Weights of a small transformer language model.
Size: 2 heads of 64, 4.31M parameters.
Architecture: LayerNorm before each block, biases, tied embeddings.
Training: a variant of Muon for these matrices, 167M tokens, 10193 steps.
Each number is 128 + 24 x the weight over its row's rms, rounded and kept within 0 to 255. Layers, rows and columns count from 0. Numbers have three digits each. The size before them is the row's rms in percent of the matrix's.

# q: layer 9 attention query, 128x128, rms 0.0816, rows 0-24, columns 0-127
# k: layer 9 attention key, 128x128, rms 0.0795, rows 0-23, columns 0-127
q0 083:108126115119141099138110142105123103164161096102110152081104107090126109129099131133151126112145110142131095161118095175081136075107109074100096118140111114128132129135154130147080142134130139126130117146107097093116101158115124096135141116119171136163158126133128137118135107138135090125125114131173079095142168168144122149115137176115154148151118141130089125169139098132104073171146
k0 091:095092098116096174140115111120157118162077145125099129113153113136156125141107124128122129148171146141101169110128085100102087154137138143138114098119123118141110158151159089101108160127153178148127143137127129126123079102116164103128191128112079154169185119171105147120132147120125089108122146111136115120147165125123126117105127131114123159105079137094134123114137110105159099120115
q1 075:156122125115178116124127143125120118129134155153098159167145122141156147081119112128158115120123116058109147101146141145121132132109140165135106139152164107144131107116129113071136096120114126134132141126114105097085123114093125139121102146160089133159074100130103132115149126133106156152105146102139121149134162137101147098129059172131145108137123126070095156093089118136112104108180
k1 072:120144118177110135118140176161101145103125139154105117132117085131151113122138149131152144099100147103113137160195130122090167112122121120150133090136136099093120114158106094181133123119140108178147108127114130122146147152149135114151131120123143106110118164108100144156151157150179130134080129068149125135145110103109140104124064135125156112118181100083103127104132107146119106120139
q2 094:109098138080156132160117133115143128142126180161154141168129133101129158106121116087182126131160107115142168131100166136106144100113129145135118085123102107152126127080101138211146105132122146113178161140170133171142104114113133135140102098126140124096140106137080113131148094125117131121131135137084118140100082124126152113123133120145164092123113128133148141145105135069116142106125
k2 093:125106139108142117121090148192089164109111143143112172114126184107129142113133133101123147108162171128134145137112132058111116126110119114136132139120107111161124161150119162149100094138102090109111122137122134144173116132129162121141117099110166146105108131111102148111075099166157145118111117142096138124128107105127169127106135188167111135127146095138103129111145161079130088124152
q3 104:124159121151096138143121134137172144132150075093166120108112145168103119174166124137135119103176124153072107139135119113150124097114127129096163095135110135114130161139103130113149171139096112164098135120127131126131123132151099115110091146128076105099192115137153117125100177151159093128129139142139121113131162163150131161109156078128138169130138135153100123142176131143111099112130
k3 096:134161139114079138159112145106154163201134123088125116132141128139103130134081119100132121109169109172123121141073126139109140105104084158142181137113148149144066132174092139115130125146126161161147178137152115112131165144139139123129121133164084167147108155135160111121116123097128151139161117139135112122113173149130162151118161122105113113119087155119116145159117127122126125117143
q4 080:208128148137146103118128136120111139125103149117148115132114138167124126158097139124105125135116113190119126120181115135127125084096146134072130150090104166096141125141095100116115131108165143118121067121118106126113143112075139107099165144109109081124102153096122154114111153142087123125103140123145166155134138137123139155172126141154134114113101140117124094122141138186113107163108
k4 077:122133149157117063145137140089155081126168107126176098133104144115146117139106160120135131135155113158128110131144121117135122137095180158108119167163134152106139120123125081136156149110165096106111103110127126144108134130119134139154115168129139100157133104084136105111194148105159096117154122112123103131081118124167186133123174141144152131101094145115161105164125138151143120120105
q5 088:160090094133114161113154113137086104122106161143125155133162139172152107141105126149109174127083123118160103129094105116133133105163128104138157185158132144134139151139128141175131105136132058105148134153139104095123156109136126121144128144096151078114161098114114143081133115122142177099112146123101131141134085063133104110140154118135138098142137122109165151109106136123141116148126
k5 096:148181154133180153128153155109097099125118150129134116117158145151140138139128136152124123105094168143141138106104138134129125144133138095128147154176111159145179145122174106138109112156082064139129123166118133119113124138153104117102138118108107110130106094115096166108107113124140133116119126103106142106136115137130063149076131121139112114202149127158128145085090112156134167144145
q6 099:095095120118086140143116141144128187125131100112133121116127142139091098116088116151172098150159116129124136120117197157117116150106120215134121100128137088154131124122109123129148113120128144155136168121145120146081137130092111111140131077137131143120112105116147127133122098084082171120171129107095090153108098097131121124140166113111129141152125116147132158134100120092119090138104
k6 089:139109098128104146079125117186136188134114126143126120158176184083122118112130117160090131135183104126132122140131155119122138091115115146128128150154133078119123139128119128125141088163150139101144153131120142126148152125121137109130121130166138158140141146126101125114129110139145180150157126143114163114141154138108123148065173170123113116127175124153134141158137120084161063119123
q7 082:119094090116125138093173115145102102145127140132072107100129140122139142105170147108123120128133170100176134156114112102127102162147130151092096134153151125159110165160143138106132148074132145153146154100140124106106134101128148111159154118079126097140164122152155092134171134130129129139146098094132093113142161127110085097144071152097099118131109127161133144097163100141145137142118
k7 093:162172104102153184112114108141108148110166086139081110139153097149152103181128129151135138125124171110152115080149114111128135133137114112087110160125145119176108186132139111117152104096139144120131155144122151117079088109145118125124160120091109118155109142120152109116104152097112105174096118097146110160119129105090076109154099136130106113156122128142119127097115126145122104112133
q8 098:091095144103153149129111129110095167098143149139151178169155143057085091124095143115130129150156143112134134174110128128127134110131079172113125130148121143145131106172113140101142058142154134104109093189110160109111116125093089142138155117161119117183100172122143130134120096093125139146130102134094127133140111114118122142132113140132133113114117098122154129114140119153152128142123
k8 096:113089125181143120100111112155107108110111123150119176150146143161114087128147137113120098127127166109104095177180104143148140183120120120099075138128143114113177124102147161139139097122123124119143116113082142105140137124049117137146121136135127130151118124135133159105126160183149095117151139169122178112137117128112148119103118102118134160095157134157099090127104124135113143128136
q9 084:114150133139152116116150140144146101113124134103112121094094157156129135150122123103079076129091146168123093111127119147119111105161121118107169098087150142090115078125161138111112188102133120141144145138122123102128152088183099146136135145101134170105162144162159112122139150154151168155125135105157083110075125111148139136079132123122139105112139110147120131139130115138129152184108
k9 079:128116138093159147116177108068178147185137152138103102078106122137152105139114181142151106128137104109128150124081159141134102115122141134159124135134125109116104129123155124104168107059104140101116158115165086127119102102119122135098139118110088139109146127143107088140154072125141130167130129129182126124102141130137156122127150131117130140101088146143132151129107118120110140083148
q10 086:117141138140085120105143138114188109109113118136108165111147141069130164090170107135126118156103141181145123120133123127140155134135144119076047092116138136118156118099130105152115124121157136176140111166158139166143130138096159135133101179098151093148126142134106123144144136125155135137125105106169147132089129168102110097130131088110093095151107131123136129104131157114121128114106
k10 100:160142164097104135092174133143142106121161158138114135074114155098094137168146169140131095119125124154129141105079133102115136184097134098082106131110117149135125162084124116121117166119126155153116142146152113107130086134172164135165103122113132111153145183157118134129144157166105102131130112133197120137120121125113114153157123154104094127121101137137120120134143148135144131158090
q11 090:147104156113162159135119137126102108171134120119126114102116105124217111133085139140138183085134159141170138133147110078086138089125174136118137130123096136118135188166151136160115142144131109110119094143146105139133151147128130155104137156114162112128136137152158116116137165124135099120095112126153096120100119104155139095134137154149144100112108106113161118152159074143132117152135
k11 093:172131169099159145130119118098135099146138113118103128134142102189186117118096114146178126108074161114119119129136099106127132129121187141144095125137111138146162179138176128108107149129132133155101131114139114118124143134112181161110149174093127102159137119105123093100118154095144109095094134138122087114114110128132132136112124110157076132124082139114139144130145097151132094109142
q12 071:172111125127087122120131162121145158126155120117161123119087133120150118129088160151111119170140110135136104094121146140081104128128085145090135122165143096114103134132131145145144171129112126154099103123155089147121118097067153159160120140126115137131085148109115109120114166097135168128082165144140126148095132151116152124138143152124102116087113117136149074136174121130121063106096
k12 079:156111106125116156110136165130190126132117104149142103113127114125159115098125127152102117150107068094100121128153155102131116113112101131123144101147142108128119118124133105121141107110145106132106148137095102136117126178128161126145115184129111150153161116061116096131153175169105148156139109159141086127121127146088178150123157109159101126082134125116115115135140151098173088093145
q13 085:158118108142139120136151129140111146132120126132135106096133177177130145160059128157133131155137136139118092078175144130115087091140170135078145136128163161098104141129092146113150112123106147156159118124140102087116094113108078161120153129139126109127144117135135142076120127108116119138104105177164143140091098140131124138146164135154141120147143116117163140120080127081110107156155
k13 088:108136162142160111142135146119148156116174151149159099128156139132092154150144134160149141114136102152123077131162125151111120127119136153127137124163107132121146060148133116095153147104120136146085144125120111108147121138092128119105142084138092111129130134069123131117135155144111130143148115120152142125094145127156134150101191106151105115144151072073148125091150132132164094083176
q14 095:157115126149126107139200106148096169120120099081116089114085115162149117162099116124130147153152139096095128128136094116183108137144127105130155126112126137112140166117111140126105174151094134115122101079147143135125141106128165106117143139108140115126170124120144133117136158149116110167090107106175117080112148145158112102115101122094140135140126151140143102136159152149086106143182
k14 084:134157083158126112156134133107133163155133134100129097096072096135111126143107087119141154112105094129133143113148111162141113120126132131126134150148133139115100169116142151083147147125135116113076145112129140126146173173132160077111134112148103141160163164109153139088129155090110119158104133094096105121115140135147143132136136122115123103149077115098151141095150185165131146079093
q15 088:151133082151154140132123144115101118126129105107144158155115133133114074132110109212096143134100125117123105134153138124099136100139165118100102136160156151104129147144190110142091143137077125150112109133114110129124101147150133075153147171112114090117134159110115108083149119129126113119105174175102134140109138129096101136100142138184120102106136122130093149155132144136109111162113
k15 093:173143135120111176117131139095140118095160107144155137111124127169132155070081165152122134128086166138107134103142122138104129157079123133131146120145149146128166105140152091104137151133129113143101130142110115159163124139114156125132158152123067107149121148113132122074136088108126114136109123132129168108102142139122119127079126103192123146076103113168149115136132117073136120144110
q16 091:122146142177128074138105095136105094147109115131149111142126152148097119142117117155115127157122122125156105118158107095113105107083174092114169098143164109114149146122114110146098149121162084111129107130149121169149177147155132122128101099150160103099159145087090136152093139129125165133101108142144112126160095118143119131080169158159116131111119120157081116136116135082135097117139
k16 089:097110120147122120167149093104103110150097134125129118125117125162118157124112135154125153123126128130150117094138113114162094139108175116128159147116134165144126143093113128126129184151099117141111154117201101123157130124125141142118149126141153112101185113152115131116104091101080116122115151122126079123059067120117078161101173096156139111109122142114122110145121099094117117138122
q17 081:129141174123129132114129144094098137117094170123127152119138116124139120141127150102146150075116166105076164121059122150167129118116150149140076125127120151092122121129168140149085166116129132126096166129108136127117130079152089137124115130161115136167156178113126090129105114103120083116139149122120163115138120139102105153140110170160114132136154137123139170124086118142103165152099
k17 088:111106113153119156106102114094160164094170094141104158122114085121142120150143144142088121145130132135133119133140141113141149151133121144145077105123141123065142083133113169114083093099132146103107115195155140188140141120104096143120111130130127144124095109150138084103129132101102113119112158120094146125120123111107157142140094140149114134114123091133084177107111143160145154170141
q18 099:129110098092139119152173118115130089103116118117149077123106182153141156124092147164162160110110126135168143135148090132109119118187166131116133120177140121131126127141161152109122133139134115138113129100142135089113149136129147067145174118135099119176087092147127099134119106125109130122126164115108120112128115101099111129160132118123149072180135130132141155129128134080125094135176
k18 101:162124149129156165095154129116163147099150123120149072111164111148166167111150124131117098135081128082154143096155134087153117137132115124129132137141121108135149138169132124131145144136136091151182153153105166149142146093122146108094129090119111092163145135137108117107121093095167144151123114105140158138117135158172128105147118124126168091157125118141183095097110126118103106117168
q19 091:191111094099121147100115092124148136132108127127137120131112140167174117089138159146096130136118119128115142106121086099138110099122155160094131182128130115120100115150161160133147151113133128108122123081128111151125186105099122157171155103113140153085104141153141111115110140137151098111053080164152134114145110089135133124147162162160144126095120112137134135105147134143135101157136
k19 094:143138130144166133143107156093138106110129072142138111149154088112197165135091113144125114111127118122149121128192133107119089099103176122153114139138160139133107133116182098114164109101159100156113115120135086135139168183089107126116163136137130128129125105118132114113130143128144110137101073157158102128125131092137135103100136085155163125142110100126111166142134124162154116123134
q20 085:135137153153119158127112134135135131154136117109140153145098140111128104099120124133166147165103084139139114115165157098141148114089105122131149114117128152120111102082118124130148156082175163144158126173148143171129092134133085125124110177134108109125196128134142127183125151120155162089104129143137121166128143128165133113168134157123119111087102104123109096134181126134104160124085
k20 085:134084115120078100155145139116113132152095113129123171140110189107146137160120163145141117171129079159086158134191164129130131161096120145141124145109101127162107139100094144122150138126124143107157108097155150171127132120120160131155134174115098125128116139093149142164180144125127097102142130114116102129124132136103145143159098135149066143096104115152126156110140159143138128119111
q21 092:141123124199139126124147158094149114125142092145116093129167110101139147120110136110107148129120190102122082071171113127142113138150139117118123131120145136113125173168166127102155135143114148152146116143112101152129153114111139161147142147109134107161142105142109134134108126144121110112075140124145134088111172159131146153046115111107145134167108123066124107119133119107135162133145
k21 097:194155134134121157126107148105183125089127122130110117127104118174100111130160145139149128090102128142155096131113143137144135125136165117118123113103138129094129118153123111081112138098107182144123140106092104116088159093126133106100144125141103099148158123130119094106102160141116101119095095074111108131147104129127103125158125147122121135119114163066186181138122159127114158112107
q22 089:155120098131099127145182152119152115120111130145124147130155119138127098076136131115110134108113172091120141132081142155116120134178176092112151152129147104111109122136153143151148129104135127145151097104125140148100096106157137113157149103133130156153092137201108084116100082132137125092138113154143142137131105105133117110174093143125138147173115137093132165087143143126080160127105
k22 096:173139098146158134136149138125130183081142104147176117095108112130111168158152113112088073143125175132109165097121140108139127129129133128140123086118135088124103086103150125134133129087104125168151138104103131160113109148143091122146131125120153087147128122148141117134133089161129145138108126122110175133114147144105081152137097152139147140181122110096151179101155165146110133119143
q23 085:099160122113149129137135127127153153161115145155172095154140110140113123146129116122178123111140112152162152137149122160171142106069110085125117123161121140159090108132112153085154115123099129085100088143119114105117161122116138128166103179145135118107135163146154125108098111093082167129113122117115146144123067160113094075138132167135107091123126138140140139121159121128128143150167
k23 086:077131102123131123149120150126156169111118125129141097142146118166157149132111158114119132194163119130139170145130085141154159136127127173065089144101108111124120090097105179127154133178089122107134095112099121099200120144121116121136117151151140109149146107133136149133117120119092099139141140123101155125110117122152122128139081126159135170109135096161152129107122141143113119085136
q24 092:121117149124131133110098135141122141110083109134153146114169107165117149093134150159155058141126059123128158144117123122167141118131115117173148110105142162102149111148104113117109118125107109166120138161088137083144095144104094130106123119184124130162131102099127128111093155124130127056152111152103135139122118146122170157133108124104131157149129133109139160094103149076129129125110